{
  "num_attention_heads": 13,
  "vocab_size": 18497,
  "qk_norm": true,
  "tie_word_embeddings": false,
  "parallel_block": false,
  "extras": ["capped logits"],
  "init_std_qkv": 0.0192,
  "init_std_o": 0.00409,
  "optimizer": "cautious_adamw",
  "beta1": 0.9,
  "weight_decay": 0.72,
  "lr_head": 0.0045
}
Each number is 128 + 24 x the weight over its row's rms, rounded and kept within 0 to 255. Layers, rows and columns count from 0. Numbers have three digits each. The size before them is the row's rms in percent of the matrix's.

# layer 4 MLP down (transposed), 2240x832, rms 0.0216, rows 960-980, columns 520-623
096:123092127107146123115105122162155093098133113168145123138130094122112090109096133115160135142119157113122177133160140082131072105120127130108142128136124132089105129170134148112130136130167126154145098121163121127135146120146135141135096138116116092096135138148085131105126115118165198138174125124156123119130168
102:139124139155120137099115130166111098139139139100119146151120132111125184131129142148094114109124084122120117100105139098103139121143105099118127112102123147095145169114142138134154104135122142162130156099126176139094085110141126158100129112122127147134112118116167121126190114139150142140110121150139167146147162
101:149145116110129121143140142128130116118150092129176161115103153112117127138102124137125126140141149104095148129092088117118129132138175147129142138126136115158125121127154141148117160107143154133126129100119092144136077121170148143112118120112145092176132161124108117157168107156156173156127143160191144133140108
100:131161124155164152112160121129132156132157147093132084130096150157172162118166112165141126145131153171150090133151140131132172154128110138126146119106155148134099131163137107147150111139168104150141157132141106178144129128111138139135126126165131140130128154144103137098140148120134128119128075068162126112136126
100:157125079112135133138139107083144127173076136150132147151147131094115082131152145111135118125064117123152121145120120127149071145106127105093085113111151156134137108112124121135143155143107154110086148140098138100142159156163122143122082112141128132109122098137118152136110142143123161141118123135125144134144108
100:127139135129176106127144091125164115120167114088131161118106101127127127132116119103139090159109117136131136170141150100127189085126107133160138122110121124142109137126186182121099153090135129077112120110117152142124138109136097158127152138131091121120132161113124182116143112117078142152168153121102093096154128
101:135102150158145128088150145142089148090138122128100111101114137139133129167142127122117149153107163124105111110088111134119100129086122147113131127181115156108122098124096169119146126126161123111140164181126137159133099126138104163131133160146114109088118150117113141147169108117098156117134109149138087118118117
099:094109204130109113146137141125134145128103128139114096105127145121134132134125100124137167094153107108123151145134134147136108122139104142131137118101112133156142136093115121111145169131126105110181151115150200102113123081143150159133151114140150127117141117102139151123141113184113148112141151127104091106167138
098:128118138115123119136114120111130110142101138165109108120103124124121142143085097122100154090119120103175159137109131130109137129102181105118097126120136145153116127101167095144098128100077117115101134100105109105129147136193135142167113162163151105130112120046097180128087142190131100082124129166149124065110123
105:124146136138115149141152130119103081106150125173165158155127101154129107093100195179144099122109141139136127150135165121107170103121128153087083169117059127079104150074104130083127137109149145145125123123093194139157135166094123112167091137128117148158151134140112125156139142130135126136103156155147114121089120
099:114126098143093114106143077148144145156131142115154103163104136119114107098119083067141133120136139162121164089107193143134155152094129178139099121096102159154143141148134162104152147137140113135131152116109070113132132152147151137120183152169127131124140117113126123127131144134174131135063158097106105075108154
100:149134140134186132150086109138111172138125156120130133142165156083155153116118088107132146111126127123124107139117145153159161139126144099142136109095142153085142133118138157163187126151171159123162142124139094143125162118130128134147152124156148131094104152133109087117118127130128106139098176100128114115135115
101:104121103126084109072146127151085150164104113091131152111122125125171113135123133107126116159149107091114117101137130108151158162074125113106159145153126153125130137094099124127131123148113133125107101114117111120130144109100119148145129151090137132177131136117133129131148115103144064105118166139122100169128149
098:146121119082124131102111125147139171147129193172106120161148158097159146164192100065108144097140123129149132103169126127168148138133113138166175146110120128108111086124163164137167123126142148101150133143136115127157099093136160138176124109117164115148155143115139116131125102131135142103137158126109166156137134
103:140128158101166115129111135121122161145137118103178151122157082144066098118084140134107133140138064115116111132084131110111122151137150128108172125141081110103138163052109141135115135142101122166132137149105152120114110121163121101130157141108111136137148061152144181134143142155138149188117110139135115109100138
096:075120131149122131123124138129103152117147167125128160132107106143152163095113114130123131134161092116136135143180137120123086111110141144144123110107121102139122115114152124139128100130146121161134147167128141123125095101120116140156085145114119079144120125153159120152147105139094089172165119130131183091152141
096:117134114118077109128105147168092103103120118143141098101107148121081134162155114147136097089154138143090128153130142141133136126117122111123142118147160112119150132101120085141167110125130179100124118093149117134149110096126162132160123146158138123113139137131114148126098117135116116133120155070161155125121142
103:104124136109086103105087132140150121139156119132120167172128137095133121105176118103112124142093107120159114120169079143161142138111106141134113141113115151127156111102107106136154116122140125157163146056130159139113176173144125140122134138115161129149142129108127132125119101144137156105116102137126136133149102
106:106182099114119106160088100158110085147114137143106133102084112108078112150108113163155143123099122120117133117124128113149102087152114120141144107128138137138116127098126085146181155118107106135117119184138164133111162136151105140145095163138106106145139148120127124115136131145147156107127116138157157129144124
110:124128108147136107176116108116081140151117103163111137140095105154121121136183094147125105104144116120176113135120128142121112091143145059123101083132125120105132095109095121133098086162131112139123156158059139152077157184147079137117171119163137113135127154147139130103122142134125106127124139122129101187162109
102:124180125123152143124141118124122116165083136136135129140113125076107101150116090116114146150151138157147120142148133116101149129160150143170109117125156128127126145143134079132156105107094134116107161141144122120113125131123158137133151122138075149123135129112130118119152100157132097179179123107147137141119137
# layer 4 MLP gate, 2240x832, rms 0.0233, rows 961-981, columns 520-623
101:103094132109120079089110082097130134172150123155153103103148127081065126095135122078146108138144128110102086104077131148130180174119082120130122125116096110163084143122161125162126159123158121157128117137148096147141112125128143155132169114122106157117160152118111097122094152149127121102133101118105087129065126
099:109156103086091127140179123133118153154105141129123142152150116140138116165104118109103160130142152135128163105147103119156120109125105097140128157098109077176092101127093106140142112133088155165157135136147088144109123133120106071118117112130140118108097113106141135130111109152153169132121204101099157162157152
101:106135141142144123149170141127097124160117094113131085091135118129159121091124120172084097144077099150116132168120141141146149143153158136161111070075140167134185171138128158113106106135118109152116138152124141138127138136116137119109103140134111157083108104100119165141157129125107103150102090110122127146099176
104:153168119130146129158106115088124177154133119123076131147110159104136088124132111122130140130102182152128129085102111127156126151155158135098107113147112077143115076138135122116124131133086116155106133113136115122109135150147113146149118096051131095103140116142109149069121105126154135098128156110119131091174103
100:132115114140117092145113126095131121151120158126127127095095158113158112141127123120140121133132108157116149127119117172153146073107123127101130116124100110176107145121156138156124102150148164151138122086120102110149105074147129105134129109105118138152133120123092123116108099158096138101094148152110080127105114
096:163098113081135097146109096118128101146112078167152161104155097094135110130121134191097120135186138114123133108154147141164102139102104115123115102122129104119146102108138144125107099077098177129116099109167114169115107082138114133094104127098121160134154101128105127107106148122231099141134056117101134138108128
096:151150078109157116085168126117149149156148151105131145136143116091114145129117111102136113170143138124169166144121096134161140095104099080143125154101120128138086146108158103164135145185112127118140161139098154089132159133145133112147109164130104127148111137073136161125152163106153165117140142154115107149139106
097:153153145102142143156147140141134134143112161171093107111089099133109122132153119145145082107155160126161142118152118127111192104138151142119088154148140121109136125125140093130126095159141114196141178165131176126133119097103100117109097154146151145114165133077155132123131072136140121106114101128127090168188158
111:141128122102153135100159110099119115148071153122157131157147122122117101133092076145122170141094111153161123109153142108140128102118117147152134127155112131087124087173154112149148091112058148130138138118120109129129146066101160134179131129130122127158108124101134118121127129143137118115070144174113120110120116
096:121103114107128132111149160143125127131135098089119106137182097113127123128157154138105103206158143120099170112135118115129100116114167163098070134065137113176112127099132130162137155151119111120122153153117148117117125164145112116139104156135081152154148176145173107150079155142131107104163127113127101118127095
101:148122148173135121115163105145114120134161132144121166123147115136131144101111152128089130128138101126117102158167150202123091113147132110137085121150144141090175108122174140149150101125103139113101134105154119152136126154131090135085123111122144132145127135124116087121098135140141071155142169127110135124075115
099:100137143103124161113154148114115115146112139138159096110096106143148123146093147139124134189145113130156174147110115126127064140106125137131137121110092117115101106140122173115126131122149159137120160127117133103144112126120082090131132160069173174125126098094132170123111130142121105153106137119141172092144170
096:159144091143124139117106135132140122130136108131126118113168090123143148116066126163137115115114081163154150103147168139094128124104120112170126114094134139102103126096119130112120118073138147113142122117116111149110156121162102144113121153106064125082175081100134147143100170172131079109126096132153132096082163
101:120137124163188136136121096145162095079131101138141179140149122130125148144124127081138114132106118133120125132153112136120106117156130109117112150142140138117147138134108140126124116147133089129138159077142133142150125147118172143137139104104125107143127140125134143143116158140146080124112136138109157116093144
097:078131103138103161150140115121141126086088109098123140163140128111122141154128134150138142155123116130112118157117119104147115107127160115152111129105136123120091108113109134131131133149085100218148134123174158148130102135151132158098106068146104151142110141118132092122141167171097171113140110131112090126120125
095:117104141136126108122145076107147135154095120137138151114138123103192155144090161121081115156136131116157090096141103129125154125113119120136077153190101129112120152136112146144163132087123123117112167149135098084082133138117120106082117155125146155146186108147091165111117104152097116101099137110153171120139130
100:109116131140130148133122128116145128175124118168122146119106108154141157137116164137138115116166112080116137127068135148099153144172098134116118103185149136103127104139152112127156114128130129138172138165081165165123144164134123139157084161122118127141165118151136141153088163107125127105163105171103148132203136
108:106120089097110108155133131102111151147140172135117129120112129103132147145084157099127149112138135117112144150105118162092123131121131116140099150103118117162117146133150148118143137101118147122120133120147128111118112093108091123094134120175151139145145130122138158110137128096086139155161146144106180139119130
113:111186194082175132102112142104128109143141112130097140105145103129121119096130141126107108090118117143129121062096128137143117148159106142163120132153148129126087123152136127141120136155134101105104140080111153098095091089149192106127158092130146100141153169145160157091136169151098140118154105162142136115122145
100:123147179128114133124152109125142148163104095127089078063149145129133084136115143160140125136146115163111131094138138107132115115127118149151123186115157150131122126096100115116124123179092113153144092115096150137127106151133102147100115119144098126114163110138135160162156106109132164144105177124131110077136137
098:134131122096160143082144143110120122137121147108142122116151114171152120128132145126167129147119172142147113141127193117111135120122150121139153092133135119100126113191129106116139105114121119071115141090123122099064147134110143135114193129131110143155076135128165142127165110143140160114125110121142132121113137
# layer 4 MLP up, 2240x832, rms 0.0223, rows 961-981, columns 520-623
101:136156085144124095119086124178153085109101149138120101177122139135118143137142090143103127148116156116058095103113101114158118096143125123094156121152112153118079083124115138116154126144101091122141054106134079138115166111126130115133122101116121123133115130138145109130156166123108130141128124155126145126125118
101:134140134148139127110093101120154144119130108124125111107126097152088126108141058172138103103097136092086130123094137131103142156121161139139091120126123116081108121155127125168101108079138093135192127156088113121143102073116164105127124150142115125121126159143097120179097124147142099131162133159176138120130146
101:172117157102135114074116122087106136126142136088147172119104129128137139122113134100113144114125128136108178125142155109128148114130126169135123077145100129163109139135150168130118113141119107135139140083150088156152122121093133158140130166143174140095099131152109132115102178155124109150107110062162104123149137
102:116142154107122112094136133108168146109067108140110126130182116095120109104158150132145104115157118130129102106134146142112109094140121046106112142175148105125090125143154134122105118155098180122137126096152098125127143114143124171072136131150088095146115149162114133130145146134122177162116133106145176125151079
101:158132111124170102113121135102119115119180135119090110153123134104117099164133113085140110129170120186149113128120143125116126090101112115169126131127111130089090155122118126114148115092130120105120135110107095142163137126169151140144128126099115120137135142174161121104124127126090127124135111135156129121127091
099:118121150165145124097114124148126120157087118085123120101140151135116104165135167164082143142100146136078155128110108112124105130157136159128108098127138151117109137113125125094111087124185149071143157131149123143145155136135132181176113122147163146083125114104136161158105149113142145125129123141109115115121124
098:120101128142153112093166138145158148096108155144122117103113118175082144132113113100105149112126140096144086128145140183150093157084107144117123123082124091140145132128111130103090144118146103116134130113110154141127084144155112079142121122107137124096118109111122116125158112095153161136158130103151100147116124
099:171115099119106093105157137109130165137113145128081129119146118148129073174171085129154114140118125132093095133136093124134118135111141138135097166151151108116120126150148158093124146132148171116153111132171088142092136147146122116164126138108126101131114144141114145142146147122085131115160148094133149129106145
107:098110103164119129138073129138135098147080078122130127181125123113098095091070130138093125142148152138095116154139147163118133132126136138098115134126133144142107082121111137145174132110182145124159108117088144173106138143124126083132145138123104148123144126093100155117126110145137148130150115170137122111142157
100:135126096123169153144157105111123101115126128132166154097096118125129115106095134070118197152141094131101128107128142151096138132139108158132124131104134045123088141124112090126092158132117120119136090118125140120111120131162141154098100169158140155139086092101167151115130163161145107094132138076087113139121135
101:147137136160137174149109179121109110117145110099125102144121100114125159112125101127120097155077101146088121189121105116154140088115132104178137120138106134153124111134099170119081146127118112132143093158138102136155138109122124071158158103136169108051107128147108099115131144132153148162106131162148148178125188
100:120111087119135099141129111080152133145118123094132099101145103116176076100139118121206125128154126106121118119121124049096129136145121134155116150109119118127104142119124096110152138106136093110150108100145128137132121100130104154166090122113127124128181153121163123127133137136116081107099101108089137129130148
098:109115158072126164098147106105093133118177149141131138152129131114157151135113148132126120106136162154114151168137114086161155116166182152109120137146152108135082132133101078148114093122080145137157157148140096128126104114123126124168118142137133143125142122156142147080114138163138118097114096136087129122130140
101:154107137082133111120146080155098125120095107157124168116169139122129085168147068129127117098135114099094108091107126145167096149132129130149162150128131159117148073156141087135132142114144142150154106130112120143099104140111108085157110116132149121111211117102134140143119132135120125091115114137173116148123128
098:129117129094162071096097140130053160110108167118110148116126112136156109158151109137109100174141113118149124122136122127083136134109129116141113131096117089120141161135142129121079145117130098125082113127152140113147105128126092060092123125118154108133109142124153161159135107143105140125176111132101147151139139
096:116165142071132116107160127123125121143098143093148116112115083139120123152155149160147079150167137111143109145162148155111140091121121097088157100129142119181113104142118119145089140126128140136098138120128124141153156112112098133094155144132080091123104110121128221163109078092106151104153080148135126131134101
102:145143179097120102107108137079118125113100127127104136102143096140134126111131085137134139124141110119117106143135113093130112114085164125125141122128152120103170122126089120165106150126094172139179182103132088150127102104132130143156079156145156127157150141096139140088140158118167139111141125131116114120143161
103:144121125100160134101157085132155127139067131108131118088152151132135171124079112147150116098119108054152100156114159117141147092146144092146136118143139127105133120090102098154114137133150118136149113160151147097120157149100093169143152133127141123111137149130139144138120095116116125129153071106162169133098155
110:139142089128117112111118146137083119168129138146129096157115119107143155126122137146128102095152121109082101122142129098146102157154132102154139085124108142112127170103166105146139113091155111145130094125118144138096128144132094152120110135151129115140139173118119132128152149094121115181175186147093121140118147
102:155084121120143096145131139152134117145131133130164112131166159116112094130172131124131105125125123106090151100111114121082146086149112148141115147116141085175075086140133150146158145137095151108081135130176140149133077143178133142140133121135105117140148139106100107128146139146117155110112123134143142126120142
098:118094125131133105123115161127125138136132149137105101131123109151140132176132150118165142115154122086132114111111140098150126157111128124149106112148121098130119133112179100161126131133154144137119150135162120126101156095141144144137159127107178126133155092131100142136158085130095144104122139143105124100104129